config = dict(
    n_layer=10,
    norm_eps=1e-05,
    rope_fraction=0.5,
    bias='none',
    parallel_block=False,
    init_std_down=0.00176,
    beta2=0.99,
    final_lr_fraction=0.0,
    batch_tokens=65536,
    steps=10218,
)
Each number is 128 + 32 x the weight over its row's rms, rounded and kept within 0 to 255. Layers, rows and columns count from 0. Numbers have three digits each. The size before them is the row's rms in percent of the matrix's.

# up: layer 3 MLP up, 2560x640, rms 0.0416, rows 1155-1236, columns 320-399
# down: layer 3 MLP down (transposed), 2560x640, rms 0.0366, rows 1155-1235, columns 320-399
up1155 090:078126119072149169108124151115093178160154108103150136092083135161136140175121085154158101134131144107166159101100095170136114131077135167121133159148161120118094253115100154130139106128052165133108111150161117067087131198129111121099158111
down1155 092:067152153110100097160108142148129126112080138145119120155101163061134136093172091119103139122197159089133105150168067072115183107108158163119133173124141129143135123182137134118108112146061160142101126114159155163082144084148119094182135159
up1156 102:131129205156149149123119140146133100117215174165108190130114134102146175139101127151181132114131183147092170150116159133096155110097088100040146100071138122105104142169113127165107174147154140136133106178142111135124085129129143195128110109
down1156 104:115184040176094124172110180106097111140090102132097133153170159078141157126119171138102163164149215112089105100101112146144088125162147137152147160085073146127130089178147124165112148146146079062118218121085140161093074185091129109152127109
up1157 095:063162162173127113103091175136149098141136117089106185125114169139139144166204130170096123177107160078181086202124106076138153116125122102126139131111072149071154087069134204150159184112134119174140144144159092109112153127065108155111123105
down1157 103:152130196083143103125096128167123100141073153091101173111096106183080173130103143176089139151125105145131065168167134105162132072145112121107157123185139084082066161138095107101118086127112096104101068163147110089119167128093112157148136177
up1158 099:085103107135092061130103130139152171151147136121135144174140138137098124084129057141144152098102076127172139119162179148177162094117159118096151110165108108074180140191083152079101037117087106104095134132184109087149144139076093107130108118
down1158 102:143151180107163101163110120117078082119149136134154081113122156127155115142144116087146209115129123137126083091123116143159130128113160164153156122177140170092187169094097143171176099109201116176113162139062114169140094108129116049115080143
up1159 103:125114111113117106108137094119170141132149093150128118125151120135096081080051117185134164106123122146145143161135166142131174118108110103103097154087159094077055158137124099181052171134135098122136181165148093124125121172139120145141140149
down1159 105:128101163113116078132159100070161135081122146122155130186131147139123077106048114121122061099089100127140115095100152157107115138123096117165138138157132166100123111102122178163110082138174160106140118046058115113114146199150093170142116102
up1160 107:112118188118131139089119150096198159053122182130092156058159141057182127081153167114167096152100132087074087121070138179134094165085126156147097133104081091108089104149121140138103103171135053122173087175146136107134143105131129159176113132
down1160 105:120176149101112166100146104127118136122106113129167187141075089139183129102124139112138130130144135194118133119156112134098086126157135136135067192124161150118113170139099161118139097118114136138122139161156070113093050117140089127136122161
up1161 096:129102126148171101084095117148118159081133148153175131097173207137144112151138122161168077134132096124086088142161079071116130073110118162073193086207125138090068157103129126088146153164150181119101123118135171168157071120093088108162138123
down1161 097:162107137161075163163118183097161127111189148120148138178159067130099228124190149113173183138129082097155191188202111086122151057136153104089157148190060114132154191164092108166123153100144103133135079132150126118121135149088167102171153124
up1162 116:135134091152158113116133071177135078116135129180071093136149162074110108180149130138064176129150148143129062125102150144129132109147121194174129128150160138147152090174181136125147172118080169163120167145136073186074119137109132157187120115
down1162 117:146117108135179126152180124113157105111063076119107100161159159089101075167179131140082112156127127167149085121113119132139158105162080139150104135138150100091113132159186130108164095097094180097124174146139143121108124157125152073127128118
up1163 098:143127128122193109115183093087184089084083073134077126153193084066150128171168108160132125089139091173132116162136167119110131087124126096126077197176155133092054094176158077137135154145139130131146100132197136179176119116214114146142126098
down1163 100:160166106116074110206155099116106113087155090127053174125093184151135145122140158116195141085113108125136180196109092192152125085161073079184164196126135145117113092141141154170158087142132132118132095153104137130172127117125120137114085178
up1164 109:122142128154181083145103146044165115152122145088157087124164155128105146121176128153151121061085134120151063153146196118138154093082116047099130120107149115155115155140143141115102084118034124137124134141125144111140121180148141092114156146
down1164 104:105097049164159077121166121092096145124121136130154123165154174142120168132144067144120131085170133155182089133116078112158112164118100118216090136141083105111112103147182175128174094073109100097147052156133144080105202148121109129117156158
up1165 112:120122112116147139067155081098175121088137124170110160070147127101065132115122103135112205126122121111180144120071123144143134136077134149134110167094173068136133114131081097138152087141079153137157126163168106133198147157137155144119096097
down1165 108:101123120164141145156092174113131129153170137153151146174149126117101147080084142081062138142076161155087118128140152093093114091098068117113129128166130063107157113177172109148139123102119105116136147121124158116092084132140142131115112092
up1166 086:136113048154155091119159181136097136199085085141109139121089105140161097142124139166116133104195161114120140103108130126125124113158177081147101130159103151066211115149121161111149149138073133136116132109157116131160184141104133099151170176
down1166 087:141127084043153136128093135198103110152134192136159071157132156124154174120127152095128103136080179098094094114146071130139182153146110117088131151079155106141082086077134129118121111083124138110140109105171114078078089152122147100118179110
up1167 100:124137136131166114097199101119170093152104162103203127137137154113159157114133173151122166158093156149162096138134129078168157079146124127099079138111110014093139118149048131125166122229177097156110120115119152117100161109144116156148085156
down1167 102:155089110164128139106171147085098096160119113146111104136140110180083131165104131086141175070098100163121108138182116109106087096089145130073115103126137169113164097143076093130087162107098131109120116165078157184128156096168153108180232156
up1168 111:074173134093215089099118149115137135168119118117144166055133107115208103092106143163113164131071063137095073138151153129127132107158102160094099096122113151077113121126136166109129157141060139201163140183137138086114122099130130175127166134
down1168 107:126138114167150169163134133122097116181149155086112111104185094132156117110132123133088142111047117175160111136172099085128132166191132170157190083127133135115161092161084141141126106148144140123177109112112146135148131155156123137124173144
up1169 113:117105128136156086132183113099101068090133112137151179097089108112116113112163150161119143148083139183060107109120146126138127120117146095151123145108168075137176101079052161086173130110101083183106164160154132137150093147160119170098087139
down1169 111:175105201134214160137116110120132198115141102165137166186127155165175119156091141123152100133121121111083181080129125164098124067159105132108155095107166151100140135124109122127167160159108139139117090105151084114212111114084118136139123092
up1170 092:099141091119115132108102171103188149128114170128081164091148082069090199133130082159124084146076157144065143083081168132173164066130163097094114124096133138116197110068157158142171190178154085102125111207140149110110120099133101135140182099
down1170 092:156129086115087115060142098085164168113084103146165086138112174150173151120122224095188106145184069140120082069125097107144071128111032096141106139174065125102144096143146118091137159167083150127102119188152165090109108112132128104073140070
up1171 097:126183062041111063083114182101095140188099154133140066121160157106118093092187135158139166150128177071170137133110105157128106158187109177155168116182149161142172129125071150160108118143145080188066129165084134085140154138087109127135115147
down1171 097:153071172130168098143096122111098098134180112183138131130190125142186188087174124140110097118177093102117184092156114190136176112105109141122207140132056155165136126086182136138165105134121139124164127143102129117068114102119092204065119154
up1172 107:117148143119111131124132103113155169109131149135123108133140124119138117139176140170152124156198127151128142209114100075140191130150084181087111148074133122128082094204127131139116109158154148089109164130105072083137131141118174183119120100
down1172 107:061146132106092150122108091120109084101121170183114142142102118181101077100122160105137075131149149154160097135091078147163116160145087113087081164153087122159136146139117119139100091159101158148133141108147180114165154176125124111150058131
up1173 100:138122056104102123130153127138138142077165122150102160096087150116152163120107183114087157131105158128132109181096173121124144105115114067114104126095090101086186169102064180174131134208170149175125133117130091144132148133074223136123176087
down1173 102:168124079103081127154175171176100123113141120123145186156088151158116108121089089119106122133154124145111120114175130055155111147088134144106156131103069155080154105139148100156138113194132173143087083098137101108121081158123129154172110158
up1174 091:094140153141109116134101093078166166111168135118200169128116102075122098147082117107160106154090149128106133169148129066103119098103108119138125068077173124184146101165105132133141130140155067150188144166139075154148115096134122133168193047
down1174 086:158129136187148102104140112126129153171168104124134171104085146182140119115132116188109137129145151122188157140081131118154159093135137040117065151143111136126084150144186165127121119176070170128033050113148165105106139117153139159135095128
up1175 098:145140094130134076104072036140169122144122186203124187163183129107125102101091146136166083136173158088092073115096115083142114130145146197126105132101088122122105143214128131092132128166129162173126112133118124103123077123102100164133174101
down1175 101:167101132105150126107129112053151080155132091123146154143151060141151126108105144145129131141108121159077108188195135123152151135133134086113083148137124167137100113105100148123126142109119235117133053101109088116107145160118122148152129127
up1176 091:086126127128124150166134154136169113127166204157102196137164103147144139094124148134157083120157143136125148170114124179130150101100134081120136118127078139189098126116142132131099100161129110145118088126088143135194070112161079117111110124
down1176 091:145083062103093117113110121087115135139109109167108088127131125089110090164069197141206078187150095115140093106132107098132112068135135107148165087175134103175107178137138122135136111106137132108147147126128142074112110170127140115144150193
up1177 105:108153162081161104094171160115144085148169158156138125152111138121137095117083119112106190110104147087144168078156127126122184111112121101108117158157181102088145100147119109160094182135115087097134133090151114106098100128127151117158167154
down1177 102:144152158079131132134144071072118156079071084124128118158139150125095110110112084195077142156145125106145107088123158149131217138091155096102153115119197144086149095114157131169122130125148144108083145118096102130190136116185169094105092132
up1178 109:135081141184102095097169071098110118077120124145163150096115147121168167146151075147149142077123130110129086183072085108105149094167104081150135086088153088174130130168112138107106069152113147175131177163154148136177164153129100160179132164
down1178 108:182099163142113111173160101110101108068150071090135096105080116136148180105148129090128095160176102137126155107088137135180116086143117074156153159152133139096083125157192133125116094120126105081107147140108121108151123173120126137111104160
up1179 103:172144102113101118095111116160115142170121123130149102120118062134147117117148119101113142120060073142073112153114112101155163098149132140135040164125115099118214103074078130122122106111161145157126176128139156142154104163137118143157115158
down1179 103:124156183120124127085151145150119109175132131091150152155122111192138131135145190091124097146119172082095108126195068110137135146085100158153118071124141169129133146131138116111137171121122131144144158152041174164182140118120087148103054119
up1180 095:101137149087137171064137197127149116104172107119131130129142188150101176112118123157141164159116159116166116139171164121051106121101082102134087147075185141202099128092136106107091073098117196153147127147136130156093114143125115153089146084
down1180 097:077150112159082118123103096187090114186144126148087092145134176142145150129182179095096165165087160161146170105159158114134113095139100123120118147114125150134141155147111237119151110067105133194126119079116163175067080129079132049127132059
up1181 097:145076129160118076152113159143109103153105130133084084128120129128120172116138158117084114112200127148180079156122130080135110140169157111151149128133160120185128078094103094170135092116099150157133181151112160172188157111108112130124151102
down1181 099:105131146130141104117117144121126143129107167148184154099110157186059158155103077118130139164131093104140177163162094168046171174132102178166146132141149125118111122139104145190108174164142091153141119107189121108138082166055175127168114098
up1182 107:073132150107155131088090129147097108127146108198154157161131159152134088080134083102125171134097133153164092167162143117128128085166161151068131156076155157110125156089079129137087082103136090181155143102159142127194183087137183140076118071
down1182 104:102161163082087119104157123172142169120112194161138094090130110118116166155082105161167124135114093090143057122121071128064072117132132176118146052063129118150158143142144123213106126161143132102134133114143145141110140142123094118143127193
up1183 098:114085097081102084125143174164096099130159097103116156135106137113107103077126099151142212185076116113112143133202077147141104088076131094123105165135137086124137068161108137096167147139149086178186115067144133039121124156173134121147123099
down1183 098:168130143157126136144087159111113155091105126139074112122084150097125117125079146126038135156146139108106169157143131085140078119137182094142140099172163146086128129145169168152194128122072117131085135082152111060144109098137083040119117137
up1184 097:128138131152148079154140087152135103100151131167119212091088080084059147152153114170115107106188162129103068100138149116102096128157081105151113092115113110123161112089051161147121167185148161180123155155100148087129045178139062219143149110
down1184 100:189167147139150114134091158114131186169141155124171183169104153126137075167121103112076066100148077095091142102131162163109132135119111085136118114103112137125111116096096138136124130148107090079127158129124141135107119085176134125088116144
up1185 109:134099145116145147089147126096129193158105123070145157057117192089106113096131127120113175097081146115154067144096161108120111151142197055149128125161142128082112140189109211116141144109063201164071128191200100089112126142123108120098135158
down1185 107:144113172060120159112039085151124107152105169100087156121099107134098045119137147123188152128207089128204136091187104046204101138097120104072112114104168090122116188176112058125101147097131175158111119127146146144158138129117129132110133084
up1186 098:127139170124098070130139116136108112099173134130150133103140115099085155174142157173148105099117142070135103150091105119125139126127144109102140136095159125112135104110000131101154157150137106099129163186120126116108029158126143170134086111
down1186 100:115129109181068095121149129167038167125153117180107165052130108100156143109138138150150113051139137148099092121018142152109114176120092113092141164184174193097083112155130156156143108160119129174153108128149114118123175119110100139116133101
up1187 088:167135152071126120128127148137130182123182124121126149168144201136150125145088087149134082145094130100139158179136113094122138140174109096046184126162159168136081176123097165164100127162075146129093169153127098153110057160188128160159146097
down1187 093:145134092207070114181155227152127202114133097162087137148148101157093179140180124172117147122167138152122188128084155105102131131149105119096128137180103155092150166150048112119122163182130125127193073118092090096079159108141142133142137143
up1188 100:133107131081092118107120174140109110140167132097118178099169095173185147148111069162106096120199078126108152135143177127091181126133099153175089145084134102136138129083135158101167196163131092113106125137149128169174166156127153137124185118
down1188 101:134096133166140133118113158140094125089115121116078124109159187141150183086189165100156150136141136135096113131142140109218090071131168106119141157101074143112070102101200120150074168174159162159084136142125230147129124090143083167096097123
up1189 112:107152128160162130134108123167146137126112118150093105208122124087138115154168150128149150104095120125143080095061152101121165170164109174096114123135112101149160163145089122149121157122126151159168153122169074145131151131101101123161156160
down1189 111:173118162094131151146135166164155114143140131103113142160107129114123081181156134096118157087047111197143122138109139119097089161159098085084160126111120150123169103146167130097136117066123077173129168147095108071166106141147087190161112115
up1190 103:094112108124144071148109130092199085174101158111174140158082131128121182074047094205106093130171107140169126100105211158177173142069153110188126151121128112139140052167105179073097163097082183189096139143117108145157140154054155134112117126
down1190 104:174172194190109160118113086200151090101144127127129153169050166122158146078157113155129068165128117101102119117146079088110178116125111164181131092130070099205094139099171156188132150159208139120110124121112123135105121139128143149147057090
up1191 094:126089088112092137081140144140151076078112084126120128136135108155138163079176143164134180142129095108121118145087151100150169115163149142111176160134087092117155142090164213106154094148103113185103090117125093129141102094148122192087086148
down1191 101:177086150176108149173143115125109125115102092105091111093016167143123209113126143158134109179124123100145112203187126117100106116134148139174184154131118094128125154149155169166136128137137145129134126126155174116093170158086108162144114192
up1192 091:097131114163118130073117123140124159171169108121126173136113121137183131148148122140152125099045090118105053162125185176129176165062196074138095088169102149110133160173121128063139097118101067105090074136152175072134131121118135105116094175
down1192 091:106128060048091120140144126121198119124131096074135171185104072094187182157128134131191077138128122123117067129096100159100141114154070133164121145134148123119096094147140070142150110121148105093122183124131136144046087156105150166115051134
up1193 099:130048133120122135066164116137123133084121192143166217084123125093083193105101135126128129143084126179120144124147138096134118079159125118089188152120124129150124157075152122134130118154082040140082123064183168052073158141152100158109183169
down1193 107:086081125106104073136119074148068133125118089108158104132086120116132146135107109074110128117129136117121101181112147142118075138112118144136170117139105087167163056075144202176151172140126121119111196103124170089118163115140143189132122127
up1194 094:103141115125176154082119107115120117158128149202130139159115100152130146094141099168125102149165104111142081117103136097113173135151068165139071110151125065127182154136136133116089147114105108119084152124189110131130142119150174137081073116
down1194 096:107113108129109146149136150089099103143153162104133116085155179180120106191123082148127084096136059098122191098084166152162142081121186098103135148116068142118136173136171102152143157172120136119140081173154126125167208141152106035146168113
up1195 117:089124133071130099118109031121153100143113196135079160138162147087133083119156170162138104106147127186107075120151131134132151175097146142117118121169131104164147119107087128136118143096145140200150087110139137123133108111050132114111148090
down1195 112:103088135129089070140124087116089141183121126122146080124155132205203084142142146106137097141190130118088119099114153123122090173098065115143149112143093095197118117098125140140161136081085069146130138083122149085105147116191161147115147099
up1196 095:136109176083103164150118145153130117157126146140142144131111094136169113077112160164174131143159164117163163156146143109156130169165097163135119156116156130182111088148155149085086085101082087099143127094131050137126128122094186173150129079
down1196 099:071137110059244129090143104149109145172122130064180151120146073130097197136081147145066160075169096146123136109112089132208120126091141123177079107123139164140131122060094106092122130157105116113104127124149173097105122065169078099097127132
up1197 101:175027134136087128153124117178177117145168134133112162134118083173133086152067093158168111097125159185184143158114154143098160096095074086152115174133147104095104146119112148141181125098100118168133137077158104075157078167147103129106137119
down1197 106:137107151184142107148147120134130100090124142102126211109104137144147168133103111070138113121095056153098123118175105130141129095139154134176126127117144114052085153107152090171094175106128144079087087132183118103094088188058088188163122132
up1198 104:123128181184078108129136119089211148103096158149143131063096141145113164150116145154152142191125129158129119122067139125146092134095121177153077145120145134090152092176143110088112140166119077136142140187146149152098088139112133119128142088
down1198 103:099204094100105122050139136156167105120058063180132093134136086094109044093093105110165168154066155188109119081101122114155120165119077132063169127148132115135166117128160142178085139159124124158154106228135158112068158106135122100112176128
up1199 095:108160074068126169113102081107148167100144120188142086164137102109144087125109134154180081134128149116201159168132138129132141122080149137060126164118138136120114112111134119078120212103183130157120075111145049133187126148157137166075151082
down1199 098:204077099130122114118079148116089120164131117092080124141055188116180135139118119115185115092139105146113139167106095077153130151121129198104168153126204126161133114148198132210153092109054138118092152166172148097151126115130128174141117143
up1200 096:082119186128116131136164033108103142080144195173187103110141072112119120093175147123150196079099108170151111113211172123099099117099152132145122135160143124139110115128196154108170102138135156160136150149165150175088060130081144142097133129
down1200 099:168121065120163169133141112108219107138107132145122108104119153133148062149096176086168134181130177171120109158041155150165111109122150107086139155133141139090169101134112095172141133073123090094158246193129161178168153130119096122089125126
up1201 098:057114126084176132097075092065090156168140138086162139108159101145150168093117099170102134093141165119107165122095130078101177090101130101138159119191104137103114119102113141115116097133155129110145154149171148111163074055090141117093118077
down1201 098:182110060109146137161107098150134183082097126098141129127127147120154186154125088155103139094126117128097095116180075049057077122110149113144110107148123120113153106238132105091093142123153124116124181131077124126140129119118130105135145216
up1202 097:146153125107139143099170125123178077118146083115106165144126159082136178102185123150114173104098061116172080132128143153095132129126182141110156126144101185164144131095119096158069121113080061135177092089146181123168168170187155143137181136
down1202 099:133149098136091076088075121151161122139105122150061136162096092073122160175107113095131128130135131142157148134091155113108130174112063137115144147154177128181158138106102115136137206106102146118141113149074186197143103098171147132117107090
up1203 090:103134146146170164087111068139091097123157107151133157099186219150144112127108151150144150103153086124123116129151120140147137096137169159136124195154144122112135115158125158115084070181128134143171110174146128177145162101104048132129095122
down1203 091:142159147146130148126126127098133094151158134137106098083076085073084139150116156158158124142113180168164128164093133107152153161139094176148165114129124103148059157159096072144106128129126159101113137164133109078150137117114171113110079101
up1204 094:138087151128140063074105114148203154067091154136146151106137162172111096147095124149118088119111057095135084109119152141115155132138177137117131105123115068096128154124145062112103146147125143126121156168135118107178178121106144125154159143
down1204 098:078191189140084100156138145110055121077119160100177135139126102102104060137158174138122148157182116097180088117099091213161131100121128145108129125101139093109103091169105118139133123114133153062187157093155137129156103159108089161117110157
up1205 108:118084151130188122061161132115123195126137143110148135090151117079107184126120096157189173074177121127136185133099159099042083098126143078117096091160101100083117087144135157099146186163116178166162148143158108158101129136117135131150123134
down1205 108:109081158100143137161129144161120181131130113142206144144144139054151145110032113160115063139039089018131048090117160131175125116134135188101165108140170108147120139046151109093128117175085120203130134127126121155159113126167204111153184138
up1206 092:125012137191096143151162133097198188097099218102079126131096153146155134138124084122165087124114102113079160157130136080123136083112117178070117114094198111161204130198102204130133098137121139153072122139115142150154140102091128135127102116
down1206 095:150138078137174130146168110066096142077127154098149124148154137122115091165108105092128142089139173132123110086113137147185072126135127118142089132095098171124185128043068165131161150145145098108167140165104143141150128077073154156078091149
up1207 082:125119108092170137095225131117118101129194125092110156132109152132156159102157123135127155156154114178161169111098124159158135131146075106091120152109091192111158105152090184107213151146115108096143154124164105133122154135122146116112055140
down1207 086:140136138115116117148082086093112094093136076153130102080075104118126146125144104157113134114150153099141094095128160118168139146154119129108126114142122129133128098095131196094149153136158127131114113153104172148116142122097125144128093086
up1208 092:104145117097093166146125159156151147108150152159081139107133122121145143077157127148116127135159128125115125112152172122166110145118123072130138109116129108090167111072068088163124094148105155155162126117159069133128165109074151181111081135
down1208 096:118139102148177138042148159128142152138083170116147107130138131169160088110120065133149150112117138087092124155078131069138147169145142104076186151103095104050131137105158141091113109160119148148115144202147146106165166129066121151101090124
up1209 095:136096143144129142146193129055171110102208116139093103160104124121074107139137079141126168092159167175146077107104121087080115133114095123153181141139159065102148157084129182101094081115116116082076142124116109105067094164114126135116115145
down1209 094:142149170190131114095119160121176150137121089133057100092177122161112097156188092175175165088121147102144127146180116179116145110148125171127115119156139108049094140115112150094149083104134131166144134153173108120163187119149155134153082121
up1210 094:088136125093106108123127152107147143131169114141105129080162125109097116101093094113093161127169124154178148167059197161097186102071167141117092141103138089106128100189150113092182140141157129191139178149132085142135094125137123167109123136
down1210 098:102149109116173148096137148131118072165100136172133108153173182139120103115095129128154191068126139107140141123118067122118117146140142160118108172120063145110135152125134146137086132129146073096150095176171140116102159139096086149063150080
up1211 103:100134200148113082110127166135172100170075098167090106146121160142173115099113118132155102067153167122122085119182167124144156122102131134104046120078110113152122132135085150073068128130113109157101156122174158166120116167120195175135170183
down1211 104:115224141159194082131135119079200158073101120088103144120187076127134138074170097057149118113093124153130099126123141125158166166104181128127171154152183115073112101187134132178096098053162164133088155104088109110076129150133159111146134150
up1212 116:169132091156169086150097179104162190177069133120143188062144107105094100113141097136122127067139153079155133128120199137117177107123121184060082144142161143096113109189144130137056106138121161159144137145162149086203119166117127124125178080
down1212 113:169138142148156159097177082182138136043124134128097110112154108123192128169173138097130150152114091121192151094115132159151138137142100183094157148088149115124096165196139184117123117174096131113071163079228084127221112153118104121160134140
up1213 106:149149056128143105136158091085155154159163120109092144058099137150168120122146093154110188149115161186206109141076119155107128086097059105180096134103135136155155089082081124138109157151111088129122134191091090072154117090041106123169138171
down1213 101:131085092071163145148177094111121121119125166091110171128123133182141182128118063130114104117130100100117197136153103150202131123155062172147180149115173182075112141120170110114151168091074175108129151151142101135073085113153131033076113194
up1214 101:105143100100137144102110136090174138147127131170186135130113114114104116154135138139085121146151169073101067133103175131098110120156186130145119090142133124159135117177172178090134125127144102138146094137111121159136091066125127115154169153
down1214 100:114146190169152180161101168075173071136121041164156090113158127122173101170117059105081054082117130119106147114146152146115210141114125131137172145122135155137110156045177162107083122141105076115134121135158151149173140095101094097161155143
up1215 097:137142135161137130099103057134107104122109085151160189131149182130083133161101142124185085166092108136133102108092109088134132117096107111088140095151132139140108159099106163145154143145096135153143137178131120080189155144128133164118152082
down1215 096:085192147140121136202185091089124141128144093092127108091109109158176127103127175057112099109123135110123158105109115163144070144134153120127221192114128128159088093184089178154154104114191121092067129113046137116087128081120107155139176157
up1216 104:123141177127112093131084118089154121141116147115170127077148151135035121098141124100176086161160102179147191145093118142169117075115043126092136080145038097182111134130140155140115158127022096193084118092122125188171096165125044169126123047
down1216 103:179094077113147121132080087111152164133093101056147124167213143120146157165120118086194076122060118149165162120125185095150105149150109185153194149232089158124074117096128138118109100154131083140138207143087127156084150099158181158067153115
up1217 107:118140134196157138048146106097088148126102105182070110096133124100110074145195159162135123109140086156161100161084113131094138119081091075177074118049180096129109053116153170114141136166133214149134109077132149150146152157175081119128156053
down1217 107:136132073150177165139110106105137110145124120125160091135117198146175178153147126153174096100225113126070131103186134123145103144122088129106147159145149112074095133106126146154182093137049111121123113123123108190099163119099125109105233178
up1218 104:121124128123114125131116087146137113136129173165122117167120106094129119144101094135146172089135123138124037145172104134123109131154087164141092142122116113161099104079162109148137086142101128134132166191148136144098119132086169136162100137
down1218 100:158127151169122131173140150096086141151109104124129096129165120173148074145088097107161070129196169103113113143165111068116124148080134166123150089132124134211102121059174175060078089135141134123080139164155109164105182107124122139084149205
up1219 092:116112137107142143113150114111161086182102150122081146137102142147072098070109100168125142143072162087100077157131122100151116122094105177163108146126065113109096083108094192124156117121161179136138162141095122136079139179058149157152090139
down1219 093:117081199107133166132165104112164160154148124106184130132141179109130143129072155190083129134135056097146141161198182098113147140117127147169146137134151123102096101085167113134119157169104203081180136172117126139197133149151141092137090135
up1220 093:127116109147117082105137155109115131103143085143130173100139167158134105138169127161197209156109118161054054174137136112104116085108159142088147116115124104150124132106102162129137114146157175190116156152123135159122133152051106143118166160
down1220 093:165087169140122145139152169104086158121077073153123175127078152144103151141153118128104099163084109113181084151132126123143111132111143096140135111118118141126171119075121111193116115139112109204108162111125124118147167160125112102114162150
up1221 107:102118181084151122139152103159148156094209127143119176144164083119143111166061103114133153131137140169148140166095155169071111132096115157072104088082135139095164082112100098128103098157113176120071150141161171117097060148138126206142118100
down1221 108:100075163105165128160181110132153119124161136148100194167122087128110127050119112081139153146116080143130119118122157116136093117101206142153127090094095166109173107148187126162134201141143112086121087100093103072100114119106118151124089138
up1222 104:132112097156152132126111162159143117138157136104154111114078071139119160109181087142114124107080157099157118135139087090140142132109180203104124115130113113128158124194120127112051100138167147146132147105153136191139107136068177123150161084
down1222 102:199142137121125186113111159088129157176112138081174181085115148147140114172082130132131107092128171131102142084130136140144146125103137164151172133122085144119134056200146177141079122123120066104129129141153179135163102136177090134122156104
up1223 079:085120116132172146084161120090182072162139109175167145156111120132072116104107112168117123126123115091164116125123078113079140156175158155123134094153178101146152171145146120121117103131065141160160117137130111109123149110044137112137101107
down1223 083:091185124145130150146124126114182177185092137122200149186101077123118118171187156095152151110161139122116114107128119134121132141090141134126180099146182182105126134077061094100112095082138098100129123096085120141118090106133128113146131076
up1224 094:099136174069149136060096084042165165130178124117101153151089103123148166035094135126090159122117129150197126186082212090146147110163114148132089150087112109094106101100108111088117128159124154147160097107146102059111135091136145131123178150
down1224 091:184167164125142101071120146128160130155172194137176080128134101138101126080102096102104116140106157070180120115173125117102114137140124149151151157176112163107118151125114135175134145136143125149047084094146109146121146103119093123167154141
up1225 109:122148154104182092124116133115163101139142153095208145136122166096080115166120123172126148116158141169080114135129139096136151133139133116109101101061140066139105121102060124110087125152128124121151130101153133136077186124108129136162122141
down1225 108:172049137166164047085116111121130125105090039114130115076120113135175113124131115104169158119132161147088120065174085107118122119154230131124117134126118105112062104146135132171146104134145183120236138113079137114133095187082187077175144195
up1226 096:090082133128178112131097133065156160141130123180135167205136163101098154121111129163154116172146069139113056092073165125128134129105145158164129114122124105147109135129120091119084119137050160158153154080171087082116153113116160119127189130
down1226 092:139136135137162130128143151087164092097087096099142126125151100206106110123082107129182095114160113084137073123081169084149106175153152152119128155122028162135146145080146111145118140160191144101155100159118146102118188114107146104135127129
up1227 103:116114167149139115094160094146153114145132133136214122087060141120128109141116101107167182133102174091126150125180147137095154096098138095075134196148160139091145161094153147165161104094140117148146133151200138135100145107088100140108150054
down1227 100:166115122114189189113089155129170091113098101123140135157155116129073058150101148104159161077109140096082157075094154122153152130126143111135127095116073187132171087141148166168119105098197124182089104113092140169124112107195101090165171123
up1228 106:094055158129145072139125157131125133070094172186152180134147098151189148135113105185146117081080116168095109094154130081060124105128087143098170111146183124114121168143100085156166115153105156141129146140134152152134118126136147155122198124
down1228 107:148105160105115127147166103122094139135105140114128167121148098128032186075080090157084125128147110153081148110059128182175143108133111137100146120116155117116086097104123134101158072174155121129150147094133097188144104112168130154115126099
up1229 123:169129102106138123078116104120147108174104099107107156197171175069143098115128096198161140153121085117127080152158238087101112126110148155085103070118163094083106085144154143108136118170123157123115117128115108152166094220131110131118136112
down1229 119:113130174128184192187148097070144101194129133074141143150154167129130078164191134162125136137093117106166084138158189133145108168123147176117107105105122128124159144114152187064191114124114077142122115102112111109129070153153098071129084126
up1230 106:079161116163185098153101158117133117136127142182102206120164098134133084145085156105135140053161163171102135166142232120085139095099074132130126115169147144113124089125120124125127120138081125184205117122131157103152057143114188155178114086
down1230 105:118097109141188136162092134125171111094110134133130177159131106117139132101140167107128140102063157114110180172095147170114131057155112114138129201114154094067045047035108135117129080108158133107111125102082170145124141097165190128125140123
up1231 100:056089125140152077083130098129116090132123127142157149077170195108171109133105130167128117079145134160176151142044229170058170144113159124124106144123137119113096111118095095131128174118139165134136083099134168121156061066127101091129104166
down1231 102:135130119093128093161176090105154108080117150059153104114127113137178168095095064107131112162102097140118100137154097135134126106143119139104107102154097084124149141119122155135092145145146123167131154109091142111092086092119105145152181166
up1232 111:142133100144145140144120113064096140121166138110186096134163186098133085175059155173166109102098160115135088169100124091131133136184070122054119128101115143130097153141125106132140116228111151255118113162162112088131125095125131179137178150
down1232 102:099129058170137157162128116149066104111203085117139086138176129120166144127141158187167102115148163167211132132147191075067140210150099139124142087116171154170133148154119117136131118145139119149101066125144118142151109102146126107143123128
up1233 099:143140094155114128081119117097107160077200134120130125143107151142109087178108094118150113097101138141144145164120138168113139146132132081139103112120137102117122123155151141107104182127144121142153124102114150120177081115081125173121113085
down1233 098:124133138137105130194145152146080183124143110124047190090144097120149137164137134105146095126131174168085131111140130068081111128092108139160168135127113132076103136175128096107153102097184159126096092133134091139174095152129107137129094145
up1234 108:111112136130140104159095129141154100126135155142110164073078161090174126127151109159075072098075145158127142082124086121168121103154175125138071174123155102137127176145071151111085111148134146131133173136170118052163154099090084138107127145
down1234 110:114123114108178149150186099150067172128135107105146172150118120163098136205147106174109206163152092169193087134135185115147126153157210140179130143098187120127205103123137154187134091114161085154132127085075106126150151108198061121110126135
up1235 109:126161129101123081117150165082109169198112159098142119138130128109130107115168085125146127163124099112154137210137161062134119069098140120141134126166166123102097127095130159068153096182089174194129153184132112080152119105095159158137128105
down1235 108:127146131139154102135077086118143133079104161176173115096129108108100113112143149167080145206152141133093119150138201125175107151129162144080112107112183093180123136098149189154148085085095119119141127093127149094155124109112101159116122162
up1236 097:161099167110138139095118112101086123073139150138127121093180111092146176133142105135161102121109137148153104117137090134108112146132088191170196121107146097154089111126186154164113102206134125131161060150146144113168064091103096120076111131